{"n_layer": 13, "d_model": 64, "n_head": 1, "n_kv_head": 1, "head_dim": 64, "d_mlp": 192, "vocab_size": 8192, "activation": "swiglu", "norm": "rmsnorm", "norm_place": "pre", "norm_eps": 1e-05, "positions": "rope", "rope_base": 500000.0, "rope_fraction": 1.0, "qk_norm": false, "attn_scale": 0.125, "bias": "none", "tie_embeddings": false, "parallel_block": false, "init": "trunc", "init_std_qkv": 0.0175, "init_std_o": 0.00343, "init_std_up": 0.0175, "init_std_down": 0.00343, "optimizer": "soap_variant", "lr": 0.00496, "beta1": 0.95, "beta2": 0.99, "weight_decay": 0.048, "lr_head": 0.0123, "grad_clip": 2.0, "warmup_steps": 200, "schedule": "wsd", "decay_fraction": 1.0, "decay_shape": "linear", "final_lr_fraction": 0.0, "batch_tokens": [16384, 32768, 65536], "seq_len": 128, "doc_mask": false, "train_tokens": 145000000, "steps": 4665, "dataset": "wikipedia_en"}
Each number is 200 + 30 x the weight over the matrix's rms, rounded and kept within 0 to 999. Layers, rows and columns count from 0.

# o: layer 2 attention output (transposed), 64x64, rms 0.111, rows 7-59, columns 0-63
# v: layer 2 attention value, 64x64, rms 0.148, rows 8-59, columns 0-63
o7,188,208,218,201,235,172,192,205,169,218,211,215,201,201,192,223,173,188,231,188,237,153,153,188,209,198,229,222,228,192,195,220,230,247,133,210,211,120,213,183,177,225,194,256,181,186,197,188,228,201,158,222,185,238,207,191,170,244,204,249,158,189,192,204
v8,162,221,241,202,160,179,198,124,230,214,162,140,207,167,192,223,264,172,206,188,222,210,170,183,190,183,170,169,166,187,235,104,174,253,215,136,165,216,217,201,186,202,197,187,176,188,249,168,179,207,224,221,234,199,213,224,200,223,192,164,213,195,211,147
o8,190,174,213,247,210,160,173,182,215,158,199,218,211,170,203,230,199,207,179,223,141,187,264,188,167,175,191,229,169,150,201,229,183,200,195,178,217,183,173,183,177,167,204,217,186,193,221,189,161,228,250,144,259,210,188,145,202,217,175,181,219,195,183,211
v9,192,185,223,192,186,213,188,193,188,196,155,192,163,300,277,203,188,190,223,197,176,233,193,213,186,184,180,205,222,221,195,226,218,266,190,226,191,225,210,176,141,189,204,185,198,230,200,192,214,205,210,182,206,219,149,230,163,183,245,201,159,187,218,287
o9,170,186,236,222,187,196,129,178,175,262,185,180,205,198,187,200,222,168,183,178,206,209,174,166,237,242,187,179,166,246,281,127,133,214,170,202,229,207,203,220,183,266,234,131,211,203,201,236,206,180,218,271,193,215,194,162,170,238,213,173,227,174,200,249
v10,198,251,170,220,219,214,218,179,200,195,247,248,219,170,168,220,195,179,181,226,222,229,173,222,203,197,161,174,186,211,187,224,211,173,170,198,188,202,186,154,189,247,229,188,181,210,142,169,170,181,185,201,185,202,196,198,171,214,201,205,188,223,212,217
o10,209,215,197,183,216,193,226,209,199,189,219,202,206,213,199,210,198,199,184,199,192,214,200,200,213,206,213,201,217,199,200,195,187,213,199,185,206,217,175,221,197,190,194,201,189,202,193,210,209,160,205,193,199,186,213,214,192,178,183,189,197,208,197,214
v11,162,256,170,264,174,214,197,189,157,227,139,180,167,190,170,217,234,173,161,201,191,190,224,257,165,195,212,192,193,200,195,217,153,214,215,200,226,176,215,197,177,246,182,175,129,184,255,234,192,192,186,247,173,211,179,270,185,235,148,197,226,200,201,124
o11,245,189,203,272,163,169,194,211,201,168,143,206,169,194,256,223,172,252,183,167,186,192,205,150,167,180,222,226,264,190,220,174,184,215,177,158,158,255,187,186,154,146,187,220,175,159,149,170,236,223,182,166,224,215,129,251,206,204,201,182,252,184,225,165
v12,210,225,221,274,177,172,220,184,180,203,183,206,220,185,209,180,208,191,200,215,219,212,186,186,189,238,187,193,179,185,248,144,177,226,176,181,182,181,189,188,163,214,203,185,157,213,220,167,198,249,228,197,171,195,228,200,239,150,230,214,170,186,164,197
o12,200,204,196,250,242,176,180,206,199,212,201,241,196,202,213,228,175,188,202,192,202,187,190,192,172,198,204,227,184,170,189,225,186,205,177,203,190,183,190,172,190,190,211,221,175,225,242,208,239,182,176,178,197,193,207,176,185,176,190,203,200,218,220,225
v13,198,248,160,244,195,209,159,218,162,176,205,237,170,254,194,177,189,202,226,224,197,167,187,267,143,241,178,196,177,168,178,233,169,197,170,283,235,182,214,213,182,215,179,195,184,196,173,248,266,240,204,175,180,197,186,221,209,249,201,230,172,183,183,191
o13,232,249,203,176,192,200,183,193,181,213,180,205,176,232,246,209,160,212,212,205,234,204,164,228,198,228,184,222,224,219,195,133,154,211,174,150,185,181,199,197,198,204,161,233,171,149,218,162,250,156,212,208,194,203,198,221,200,176,252,215,255,188,213,206
v14,179,144,235,178,185,199,258,192,264,182,215,188,205,235,200,190,182,176,230,141,246,216,167,251,188,193,229,211,191,204,207,191,198,250,167,139,190,216,182,191,212,193,196,194,202,238,149,170,237,192,271,167,204,244,107,259,256,166,199,202,270,236,185,221
o14,201,174,130,241,157,206,220,230,238,229,238,153,234,140,198,226,186,224,172,177,153,110,219,132,217,176,228,178,178,151,235,240,155,180,162,210,203,193,221,225,226,216,191,116,258,217,280,244,205,221,209,190,155,225,150,219,201,179,263,215,253,282,123,250
v15,285,234,172,164,218,230,174,163,261,209,210,245,221,193,198,193,191,185,203,164,187,191,176,214,189,190,163,147,202,212,223,187,200,189,183,163,216,262,209,183,193,237,245,257,169,190,102,173,210,181,230,191,208,161,219,207,211,268,198,174,201,201,188,214
o15,140,207,231,161,182,238,152,150,227,161,195,250,210,246,206,182,210,181,188,257,249,198,250,185,193,140,225,240,215,182,193,170,180,208,205,209,207,145,192,224,248,143,184,207,212,214,232,223,169,140,221,232,223,129,185,181,156,171,214,166,201,226,172,198
v16,222,229,226,180,168,230,268,118,174,187,225,221,226,168,251,188,213,179,193,259,228,257,160,233,138,174,163,208,258,186,200,176,259,206,195,250,190,182,185,173,175,218,181,120,191,162,183,184,238,186,191,167,227,236,229,199,272,211,239,154,230,174,230,198
o16,198,218,232,175,169,121,249,194,245,157,137,234,183,147,221,198,200,246,214,196,177,165,158,217,190,209,175,264,186,294,212,148,217,258,163,161,222,169,140,207,176,237,153,184,217,235,141,171,157,169,210,173,158,179,223,130,285,180,221,228,167,275,184,318
v17,151,180,178,198,216,177,207,205,190,182,191,202,189,227,200,207,163,152,232,150,221,156,178,180,174,249,177,175,200,203,181,187,189,215,173,208,190,183,243,220,216,213,190,206,189,210,189,220,267,217,218,174,240,213,180,201,222,213,198,223,200,181,182,237
o17,191,220,191,199,193,178,192,193,215,197,183,189,212,198,212,221,181,191,209,194,226,190,180,194,219,209,167,192,192,187,211,223,183,201,188,187,217,157,188,225,195,212,201,200,201,198,195,205,217,201,202,204,206,187,187,204,192,193,203,210,243,189,204,183
v18,211,242,257,223,169,197,213,156,248,129,180,224,235,194,214,185,193,172,132,223,223,234,167,154,177,171,225,224,207,173,261,218,233,255,243,202,147,186,249,153,173,177,194,223,199,251,217,153,215,169,190,233,184,172,259,222,204,256,206,207,185,194,221,214
o18,94,238,252,220,141,251,205,201,257,171,147,254,253,202,194,192,232,258,174,241,193,195,195,263,133,197,201,228,166,171,238,192,187,231,148,265,203,219,278,212,198,222,190,223,127,248,190,209,243,227,216,183,234,239,193,223,228,209,172,174,176,190,215,253
v19,179,237,182,127,144,215,210,219,233,150,253,182,204,223,232,181,159,201,198,245,205,192,194,213,259,162,190,224,188,217,206,223,204,208,184,203,206,124,224,158,264,215,245,243,256,227,177,236,198,194,201,235,254,270,141,210,207,223,222,225,169,207,206,243
o19,217,230,201,180,180,233,184,194,188,228,155,142,232,226,197,231,214,201,270,234,165,192,154,243,243,192,239,149,214,257,206,234,184,214,201,179,255,196,242,199,271,257,259,199,250,171,218,213,235,186,233,178,190,214,173,216,216,205,205,168,184,199,213,200
v20,199,179,161,178,194,217,218,181,249,217,208,148,209,161,209,185,193,192,188,147,190,226,220,166,202,208,215,166,212,253,236,191,252,208,184,147,201,223,243,237,192,196,248,215,194,221,213,182,191,156,159,180,234,188,235,213,165,224,167,152,232,200,218,254
o20,167,204,197,253,186,175,206,160,208,187,190,200,249,201,229,217,227,153,181,207,202,217,181,209,232,184,193,211,200,210,238,222,191,160,207,189,239,182,196,213,185,203,220,214,225,250,166,170,152,214,211,197,214,192,207,195,181,213,189,185,232,200,187,185
v21,209,137,207,209,212,157,242,211,213,212,228,266,205,234,156,280,174,193,203,164,191,246,221,162,175,219,168,206,196,180,171,217,165,221,152,216,205,229,152,184,201,182,209,185,177,184,125,229,193,214,225,205,195,224,148,170,203,215,248,239,186,206,162,182
o21,254,202,176,206,210,221,200,219,230,219,194,131,156,222,173,190,199,243,160,207,195,207,235,157,213,195,191,252,171,215,179,215,210,205,177,216,193,154,170,229,234,173,187,228,207,182,198,185,262,185,156,263,180,208,247,179,173,185,230,232,212,221,183,212
v22,153,233,208,192,173,202,202,197,178,182,124,148,212,182,258,222,236,208,193,221,190,188,161,201,183,217,219,233,228,165,182,171,166,199,252,239,206,134,216,145,237,164,155,181,178,152,293,211,209,215,228,226,250,220,223,164,231,198,211,207,192,178,237,165
o22,212,196,223,168,223,186,178,193,264,229,164,211,195,152,197,192,212,235,279,197,183,171,201,198,150,218,198,232,197,209,202,184,231,186,211,239,205,189,183,185,157,209,222,165,192,192,186,216,218,239,255,135,199,233,173,203,227,276,208,243,169,166,218,161
v23,176,212,216,177,217,163,235,224,208,252,188,156,202,223,188,228,205,152,219,214,251,216,205,160,216,216,150,232,132,163,200,107,214,275,197,207,237,172,192,214,144,227,196,243,255,220,245,244,178,237,186,203,262,244,151,174,256,180,230,143,145,228,259,207
o23,228,134,152,219,288,158,151,193,243,262,166,135,213,210,195,238,247,135,227,199,187,160,201,184,175,200,182,255,95,177,241,160,170,305,247,220,270,219,243,231,266,231,147,228,247,213,256,189,211,259,212,80,202,153,259,169,222,209,142,66,168,159,238,208
v24,221,234,188,241,186,174,154,170,171,182,173,206,188,164,245,210,196,187,217,210,186,226,157,184,200,190,173,206,197,159,210,246,197,220,158,266,170,149,228,189,169,162,223,196,187,184,196,220,175,215,209,207,149,225,193,197,172,185,244,225,133,196,173,205
o24,194,216,201,191,206,180,216,216,160,189,186,208,217,251,236,185,203,182,201,175,178,210,199,167,192,266,221,218,168,206,229,156,194,192,175,188,226,209,187,172,228,180,210,232,138,203,221,166,231,159,224,224,169,221,202,163,207,224,214,211,188,202,183,210
v25,205,171,197,124,206,177,193,205,239,190,251,191,207,193,186,225,151,173,195,200,177,213,182,176,165,200,221,198,140,214,236,190,220,229,200,223,218,215,214,218,189,168,181,268,242,183,159,219,241,195,194,189,226,161,246,192,203,276,198,203,216,214,228,212
o25,179,216,181,203,123,238,214,192,206,227,219,176,216,214,219,215,242,167,217,237,229,172,217,243,199,213,198,224,156,211,184,189,240,225,186,207,221,164,232,231,226,179,189,220,186,183,182,204,160,224,246,206,215,186,224,221,220,201,211,225,230,172,186,198
v26,177,236,160,163,251,227,165,218,224,209,205,175,198,237,236,200,216,203,260,235,252,205,157,229,196,205,225,208,144,215,232,192,242,169,168,253,229,241,202,229,244,239,142,184,171,123,240,228,189,215,252,186,173,196,177,196,259,197,169,209,239,257,179,189
o26,154,222,187,198,229,202,204,226,210,227,246,213,173,208,223,192,218,178,224,195,217,182,262,186,190,202,190,167,200,232,172,207,237,243,171,159,283,227,171,200,160,206,153,184,166,144,250,262,192,215,216,173,166,242,183,243,226,215,253,168,197,256,219,134
v27,206,147,179,193,206,169,163,226,193,239,174,231,168,215,167,226,164,205,233,154,172,117,232,138,240,177,205,239,219,171,115,195,255,176,243,203,188,150,265,252,221,148,211,220,222,197,213,237,230,239,163,240,250,221,202,199,218,191,198,226,180,174,168,159
o27,176,194,156,138,190,206,179,240,149,190,174,191,201,216,196,232,142,233,220,206,246,170,194,214,204,198,158,187,142,221,246,260,195,180,238,167,218,160,246,200,243,174,207,181,196,233,177,151,213,214,168,180,225,219,217,195,204,272,128,237,165,118,115,142
v28,213,160,208,212,176,200,202,236,174,189,232,233,183,226,161,174,188,191,187,206,212,169,250,201,203,208,218,220,200,193,177,198,166,192,212,196,210,211,196,211,204,197,178,219,221,192,181,225,237,206,210,199,206,188,198,223,219,199,191,218,194,210,173,177
o28,219,200,201,197,192,205,199,198,198,203,200,185,194,193,190,197,194,214,210,208,225,193,192,209,200,195,189,191,214,185,197,204,192,210,185,198,178,186,208,199,193,213,197,211,202,192,196,206,211,211,190,199,211,186,198,214,191,193,204,203,202,195,198,196
v29,170,237,171,223,195,206,156,195,224,187,182,168,190,186,154,199,275,247,205,121,227,194,206,153,188,208,197,165,214,187,185,192,158,158,201,156,183,218,193,185,227,180,215,192,204,219,201,209,168,188,217,212,235,239,199,199,198,200,185,169,183,211,179,177
o29,210,241,198,183,229,194,195,180,214,171,203,190,188,205,193,198,210,244,166,235,174,226,202,180,200,190,186,196,214,197,186,206,151,162,219,202,165,177,166,200,204,162,199,232,217,226,196,201,178,208,201,173,208,220,191,215,206,224,218,174,188,191,217,187
v30,226,203,233,247,198,198,183,197,233,198,205,218,199,170,177,196,206,200,201,147,212,207,158,192,207,168,180,228,257,197,153,215,220,163,236,201,225,178,207,185,205,208,187,202,182,183,166,229,237,210,241,225,238,248,166,192,256,214,257,237,204,203,173,246
o30,202,225,206,144,217,230,207,193,265,151,189,174,203,199,211,205,172,215,187,239,202,182,180,194,208,217,195,210,185,229,200,198,171,189,179,189,201,146,215,203,225,177,194,180,188,192,251,209,199,185,156,202,187,211,135,229,199,229,186,228,148,218,195,205
v31,229,212,183,203,191,269,241,245,207,246,196,240,182,175,213,269,157,222,165,201,148,215,205,207,189,240,244,213,224,222,127,232,267,164,244,205,220,154,210,200,196,209,240,219,149,203,197,188,194,168,132,216,215,158,197,248,173,249,196,243,274,206,246,202
o31,222,178,209,221,177,258,235,254,243,189,220,269,191,199,241,260,221,264,192,177,204,233,189,273,215,242,250,281,206,300,241,146,270,174,210,200,192,250,212,264,197,199,247,172,228,225,143,133,198,112,153,176,213,169,191,240,117,203,135,203,235,209,148,131
v32,156,214,184,205,201,197,182,213,240,185,230,138,186,248,168,220,198,228,220,180,218,208,223,162,227,217,198,211,213,194,164,218,182,177,200,202,225,216,205,186,206,147,177,181,246,208,241,255,173,178,215,175,226,193,165,134,136,238,203,220,200,194,217,227
o32,225,222,144,196,239,214,209,179,254,198,186,126,215,215,162,186,213,208,224,212,196,265,241,227,187,236,155,215,221,257,196,193,224,166,212,175,194,216,227,213,205,210,211,222,205,177,227,186,180,206,226,211,187,204,205,199,186,250,206,194,220,167,226,208
v33,182,232,213,209,194,210,191,196,225,215,159,161,197,194,191,186,220,211,188,190,209,178,196,189,190,217,176,187,212,202,210,183,198,214,226,174,224,185,202,202,201,205,218,203,191,229,235,218,196,204,205,193,233,215,187,171,192,211,225,192,207,173,224,222
o33,194,187,198,203,212,201,191,199,212,188,185,209,202,208,207,201,209,197,195,202,192,210,193,204,197,202,199,199,196,207,190,197,196,184,215,200,207,197,200,204,210,201,207,198,206,201,213,195,203,199,204,203,212,207,195,197,205,197,195,204,205,202,204,203
v34,163,145,203,216,240,162,215,209,173,213,156,221,189,220,180,261,142,161,205,190,174,96,223,220,184,246,223,205,226,169,130,208,246,210,184,233,223,191,270,220,226,236,177,165,155,127,206,219,261,200,226,205,227,221,163,173,214,210,190,212,220,154,229,161
o34,190,202,206,194,232,180,188,215,220,191,150,181,212,212,189,241,112,193,225,163,245,182,201,188,214,170,191,177,156,287,190,223,202,231,220,219,189,178,210,245,165,196,170,169,189,177,191,172,257,193,204,206,200,126,201,204,234,232,203,251,227,181,150,165
v35,138,203,215,225,202,192,218,218,219,216,214,199,199,179,163,216,225,224,173,202,196,197,214,147,151,219,174,174,153,235,236,175,175,232,199,158,218,198,184,217,200,182,225,229,211,239,223,203,176,229,182,187,216,193,231,175,205,205,193,183,186,185,210,196
o35,215,202,199,240,199,208,195,198,189,162,216,178,199,175,185,225,201,191,203,230,186,222,200,210,183,197,183,225,188,150,165,208,194,178,212,196,198,179,174,200,200,209,211,211,227,229,216,192,217,227,183,189,235,193,208,206,213,181,198,195,219,168,229,182
v36,230,255,189,216,205,225,188,171,206,182,159,241,219,224,168,113,198,172,167,160,291,172,228,225,193,258,170,196,257,184,196,223,208,194,192,225,233,185,212,185,191,174,188,173,167,249,216,195,212,198,223,202,157,218,157,219,201,185,220,231,211,135,162,225
o36,167,184,218,178,208,221,244,170,201,219,110,239,236,191,194,188,154,213,182,261,253,211,200,148,156,239,173,213,266,229,225,206,169,162,221,236,194,211,185,200,196,211,204,199,154,226,224,198,234,192,173,214,163,191,172,207,178,177,236,168,220,215,163,234
v37,150,207,201,238,130,137,178,135,206,138,215,128,198,141,246,211,241,152,189,202,240,260,184,195,207,175,196,187,201,215,259,170,150,180,178,197,205,211,242,157,173,180,187,195,182,159,200,239,166,145,254,247,233,255,193,184,139,218,214,188,198,221,232,190
o37,247,226,174,236,141,119,219,178,269,166,157,130,256,189,262,275,232,182,177,156,168,255,224,204,156,200,232,190,238,228,220,182,160,198,196,242,210,155,153,187,169,166,200,211,117,132,228,241,148,203,261,177,172,245,205,160,184,255,179,210,214,204,233,234
v38,225,209,223,149,170,225,216,207,236,219,190,128,191,227,195,135,236,208,224,168,227,236,199,215,189,220,170,172,201,200,176,167,183,203,235,152,227,192,180,228,140,169,230,222,300,276,215,227,217,218,155,196,240,194,170,224,180,220,222,150,211,218,158,221
o38,220,163,187,176,180,251,178,175,249,230,167,209,229,172,229,200,224,212,177,253,199,170,188,195,173,239,162,215,233,178,209,163,143,152,211,144,214,209,196,187,214,234,216,216,279,197,207,146,84,244,228,218,226,213,216,140,206,164,211,173,205,168,199,193
v39,184,208,238,165,240,189,246,195,203,158,199,233,234,198,206,204,151,186,159,240,214,191,164,162,158,261,214,195,226,205,182,240,244,167,218,246,190,178,204,175,200,165,172,193,197,254,228,208,212,201,200,189,190,190,216,131,185,188,249,271,219,167,204,235
o39,172,222,214,195,190,227,255,211,230,215,164,230,201,195,156,225,171,193,213,237,203,205,217,205,178,267,144,205,178,232,183,221,249,176,216,235,221,206,198,232,212,242,210,187,197,227,198,209,222,197,194,212,173,183,252,189,205,195,220,235,183,202,237,187
v40,157,215,187,174,259,196,196,146,156,220,197,129,227,183,204,240,186,168,165,183,155,178,178,215,170,228,204,202,199,251,194,206,188,187,226,200,195,201,201,200,192,277,158,196,181,228,269,217,206,187,197,182,197,214,219,163,186,231,167,163,230,139,263,190
o40,163,214,222,219,218,167,212,220,189,170,121,197,189,207,215,213,168,170,195,225,172,186,232,179,193,209,196,202,172,215,190,200,231,227,243,186,168,250,177,242,193,262,193,208,256,220,118,246,128,184,224,175,209,189,143,261,197,248,203,261,286,153,329,201
v41,217,226,185,224,193,214,230,243,220,232,170,223,202,187,214,217,257,255,226,213,220,259,213,229,197,163,190,207,231,136,201,241,220,242,189,205,211,198,138,189,264,183,181,130,151,150,111,189,155,239,169,121,202,229,193,180,238,164,242,224,153,180,202,234
o41,268,248,180,166,252,140,134,184,269,181,240,164,177,208,153,133,206,183,241,205,131,143,143,155,232,245,269,233,145,298,152,213,234,106,214,252,221,178,142,208,161,196,171,107,172,197,159,122,204,150,186,255,185,274,163,193,218,101,265,111,85,199,177,210
v42,145,242,207,181,223,125,242,205,219,160,196,188,241,251,216,218,171,190,193,215,185,235,113,242,189,229,210,172,146,183,215,211,189,214,175,249,205,210,153,99,165,213,172,197,213,275,152,169,242,214,202,222,212,189,227,178,166,190,186,257,178,200,179,235
o42,155,250,204,147,140,161,207,218,286,301,241,187,190,264,221,250,128,200,231,162,119,201,219,175,184,248,158,207,206,205,112,151,208,192,162,234,230,229,229,243,222,207,202,215,193,212,161,297,292,236,273,250,186,197,212,161,148,155,203,182,227,207,286,242
v43,248,228,159,198,249,233,244,190,171,235,203,210,235,135,180,165,203,151,160,223,222,180,220,255,195,219,191,231,206,217,242,241,224,197,169,235,226,207,176,239,244,261,197,219,145,202,177,217,195,220,178,136,114,190,211,192,216,232,184,209,236,137,229,170
o43,197,197,211,219,209,213,246,198,157,124,135,239,195,202,227,197,220,183,240,219,242,145,184,178,229,186,214,224,214,209,181,205,274,202,226,224,205,244,189,231,196,215,141,255,162,182,180,203,202,181,217,233,201,168,189,255,148,156,232,208,196,241,214,228
v44,166,244,189,239,184,178,244,233,179,159,178,197,202,168,208,171,223,183,148,194,240,264,158,185,138,213,207,194,198,211,246,195,179,199,189,164,193,146,163,174,212,185,232,217,166,214,202,181,206,246,228,204,180,245,242,174,272,139,242,177,180,194,211,193
o44,205,200,177,239,230,168,248,182,235,197,181,198,141,143,258,214,167,194,187,241,199,190,130,150,206,262,257,233,214,151,192,231,187,160,161,241,194,151,171,241,239,212,204,222,212,284,233,243,265,212,258,151,228,223,204,221,244,147,199,220,144,181,226,191
v45,177,147,202,210,207,196,167,200,159,212,226,148,164,301,212,198,222,231,228,178,225,213,261,210,202,220,254,206,211,219,196,165,203,164,188,159,164,277,185,273,194,191,156,135,200,161,227,189,207,204,205,137,196,164,224,193,214,185,187,139,252,168,233,182
o45,189,162,202,261,259,147,164,206,177,227,228,217,113,183,180,203,221,200,195,196,230,235,232,228,228,194,177,170,251,226,220,254,210,156,159,171,127,150,232,201,106,255,155,175,218,147,204,195,77,243,184,200,180,228,232,195,200,229,213,218,253,154,193,271
v46,221,238,223,170,181,210,147,165,170,211,166,219,157,234,219,222,218,191,229,252,187,171,194,227,195,138,163,203,159,180,193,182,157,232,231,222,158,216,197,200,182,223,171,211,201,185,203,236,194,233,218,218,186,205,158,256,198,229,237,229,168,198,190,156
o46,225,179,230,177,165,217,168,198,159,193,207,222,170,233,178,189,209,229,220,225,184,165,217,175,163,201,202,180,168,185,212,192,189,252,190,157,204,197,186,177,200,179,205,184,199,148,211,207,195,160,211,200,234,231,174,192,199,216,202,187,214,181,216,215
v47,219,215,177,166,187,213,193,208,203,201,181,163,227,244,219,124,199,233,197,221,211,194,220,214,210,201,237,247,187,214,245,221,261,228,186,258,237,204,191,186,224,196,194,208,247,203,250,199,213,227,190,217,173,240,243,183,237,182,182,167,169,165,177,183
o47,175,186,225,188,206,231,197,206,177,248,177,198,204,203,227,167,209,190,208,219,207,184,200,198,185,192,197,191,192,248,185,205,199,192,214,205,196,221,213,170,184,230,184,243,208,218,190,227,223,246,215,209,177,219,203,212,233,211,234,182,172,196,186,212
v48,187,218,174,214,231,197,147,238,199,260,143,179,179,194,170,166,209,218,164,239,130,156,184,237,155,181,226,190,190,224,202,223,243,171,260,239,301,190,204,216,164,185,153,194,121,210,277,245,215,251,201,205,219,207,226,184,195,160,166,233,191,218,183,195
o48,226,180,173,280,180,244,191,189,191,252,161,217,154,190,263,200,137,126,196,224,199,163,185,205,160,205,176,190,195,218,195,145,194,128,258,141,204,232,235,168,173,163,179,105,140,262,193,210,223,259,164,195,242,199,174,231,199,228,150,264,131,208,252,102
v49,173,202,158,198,186,225,267,203,245,221,224,175,227,188,181,196,221,227,149,219,213,284,238,174,187,206,210,196,204,245,238,193,209,207,161,167,219,219,136,148,220,183,215,172,166,211,200,183,131,173,195,156,203,240,238,152,195,184,191,165,206,216,221,220
o49,223,192,178,246,228,193,212,198,232,206,213,169,200,189,195,198,229,191,193,208,186,228,211,204,206,186,218,221,213,215,191,208,222,169,207,225,200,228,175,198,185,192,208,205,215,251,182,216,201,212,201,204,191,207,221,204,191,186,222,198,194,219,202,218
v50,232,218,184,194,185,231,206,164,234,213,241,190,231,193,216,207,212,243,237,168,203,273,204,184,257,151,167,234,266,249,170,222,234,137,235,201,234,209,192,176,193,190,203,149,227,178,233,199,157,166,181,270,225,204,182,176,173,202,221,214,224,194,186,256
o50,184,234,210,140,225,189,240,178,229,237,203,184,221,150,166,176,218,216,153,211,173,268,242,175,197,201,175,251,261,301,215,221,221,197,209,155,220,218,198,167,205,227,233,174,258,188,187,203,145,171,155,227,161,265,176,207,187,253,139,178,139,244,195,223
v51,195,169,221,166,218,191,179,192,247,228,164,210,178,229,193,206,183,195,222,211,183,148,198,159,193,187,177,180,146,174,214,149,213,277,207,185,169,222,217,220,192,182,197,229,210,241,203,195,205,213,205,141,212,182,191,219,204,206,185,194,181,221,185,190
o51,187,180,188,197,186,210,161,203,187,186,218,211,208,217,183,185,210,189,212,195,188,197,207,213,176,195,192,193,160,168,205,208,202,193,203,189,233,210,195,197,206,197,196,188,200,222,217,201,200,199,202,204,220,199,199,168,200,205,208,199,230,195,207,197
v52,175,191,233,203,191,204,224,223,210,245,183,175,212,202,197,213,223,223,198,269,164,174,187,224,214,167,219,203,148,188,235,200,244,267,191,202,222,182,170,197,215,234,211,185,188,209,216,187,169,233,175,192,212,234,194,182,213,173,168,184,182,234,218,167
o52,210,182,197,238,216,203,180,225,199,195,194,199,190,197,225,200,209,192,197,185,154,187,196,213,214,179,218,182,154,194,189,198,197,194,217,192,202,232,209,182,195,196,201,188,191,194,199,200,207,215,202,199,206,192,200,188,221,173,197,188,181,219,196,192
v53,217,172,166,168,182,231,182,209,174,214,210,208,169,203,194,228,176,172,181,202,190,199,208,160,165,238,237,192,196,204,130,193,186,176,213,217,189,165,210,174,158,201,191,221,203,184,182,245,212,162,200,206,267,206,217,234,230,193,218,194,200,290,147,214
o53,249,180,208,171,160,223,168,243,210,263,196,190,221,254,188,185,205,202,204,155,246,165,209,223,202,256,177,231,211,197,217,187,170,234,141,173,175,198,169,230,183,159,207,195,194,250,150,229,158,160,179,119,200,180,215,266,197,216,186,231,190,224,186,188
v54,196,276,149,176,201,244,255,209,214,180,172,197,217,171,240,211,222,233,218,190,203,232,145,207,202,191,203,188,217,217,200,224,202,156,195,200,166,181,168,135,249,212,230,205,175,235,191,175,167,187,194,198,202,233,194,197,208,193,197,219,220,214,234,208
o54,195,237,199,181,198,180,215,207,225,199,205,226,184,190,209,210,219,229,211,197,162,216,184,176,216,204,221,199,213,219,219,210,215,181,222,211,221,217,174,216,214,180,219,200,238,222,189,226,203,179,229,191,181,217,190,213,188,203,201,177,198,214,231,184
v55,251,217,192,154,203,255,243,240,180,227,207,172,218,244,203,138,226,197,226,205,258,216,195,251,233,207,193,233,185,188,202,202,190,229,181,213,219,172,112,213,215,224,219,211,266,235,178,185,201,246,167,169,186,203,167,216,264,171,220,168,205,210,181,225
o55,212,164,226,166,237,241,193,232,194,251,187,214,176,161,233,161,229,201,223,211,192,158,173,177,232,212,187,190,216,196,216,203,209,196,199,198,203,218,198,199,225,232,196,209,243,162,206,219,171,220,228,196,172,201,197,231,205,138,202,151,161,226,174,253
v56,170,250,149,164,281,192,157,228,214,243,242,190,223,233,158,219,187,201,233,154,200,177,152,208,186,234,154,176,158,185,207,211,175,198,176,235,286,153,173,222,198,170,187,189,222,218,177,199,216,258,190,154,210,138,171,181,226,208,154,201,203,190,153,230
o56,150,250,127,195,252,218,198,256,177,224,209,195,202,189,222,203,194,163,244,207,198,200,224,158,188,241,120,246,238,134,150,148,229,190,201,155,255,173,205,229,300,172,186,180,191,204,195,196,180,211,191,215,191,153,165,221,233,166,188,175,248,171,198,182
v57,184,249,197,122,243,210,159,192,180,146,190,198,192,188,187,162,212,176,191,237,237,116,180,249,159,236,174,134,175,170,224,164,129,165,180,234,200,218,213,191,222,208,166,224,219,193,192,211,226,174,270,148,198,187,164,216,211,220,171,177,217,224,224,157
o57,213,228,204,180,169,225,221,177,181,179,202,242,208,218,173,165,215,213,270,229,219,162,203,195,155,182,193,129,261,162,186,161,199,228,254,245,198,206,145,237,201,165,168,178,208,161,251,235,172,236,234,169,197,123,205,198,247,213,256,180,254,201,236,191
v58,183,184,196,266,177,256,263,248,198,231,155,196,181,225,239,180,242,213,243,195,279,200,230,181,184,222,262,254,174,222,206,211,278,240,173,206,206,202,192,258,201,211,209,218,208,202,247,230,177,222,154,228,191,230,223,210,280,166,218,189,230,209,217,218
o58,177,185,267,228,191,199,197,200,179,174,203,179,168,141,247,285,234,211,253,148,251,217,179,185,229,221,176,279,122,223,235,240,201,142,199,199,197,215,216,157,142,235,191,220,229,192,216,201,231,250,174,167,174,273,217,298,239,129,225,143,177,218,181,159
v59,170,171,226,146,209,203,173,220,224,201,221,212,193,203,177,186,186,188,150,225,242,219,208,220,189,244,205,163,161,180,182,130,221,201,187,251,228,182,166,217,206,219,173,191,190,181,183,194,222,157,193,231,242,212,187,284,232,200,196,209,245,242,148,246
o59,199,148,208,164,178,222,221,224,219,265,261,179,204,234,234,230,167,176,186,196,203,183,199,256,173,215,211,170,223,195,187,155,212,189,145,228,245,189,140,191,194,190,201,176,169,202,165,131,208,368,147,162,209,231,167,209,183,182,205,196,282,274,163,216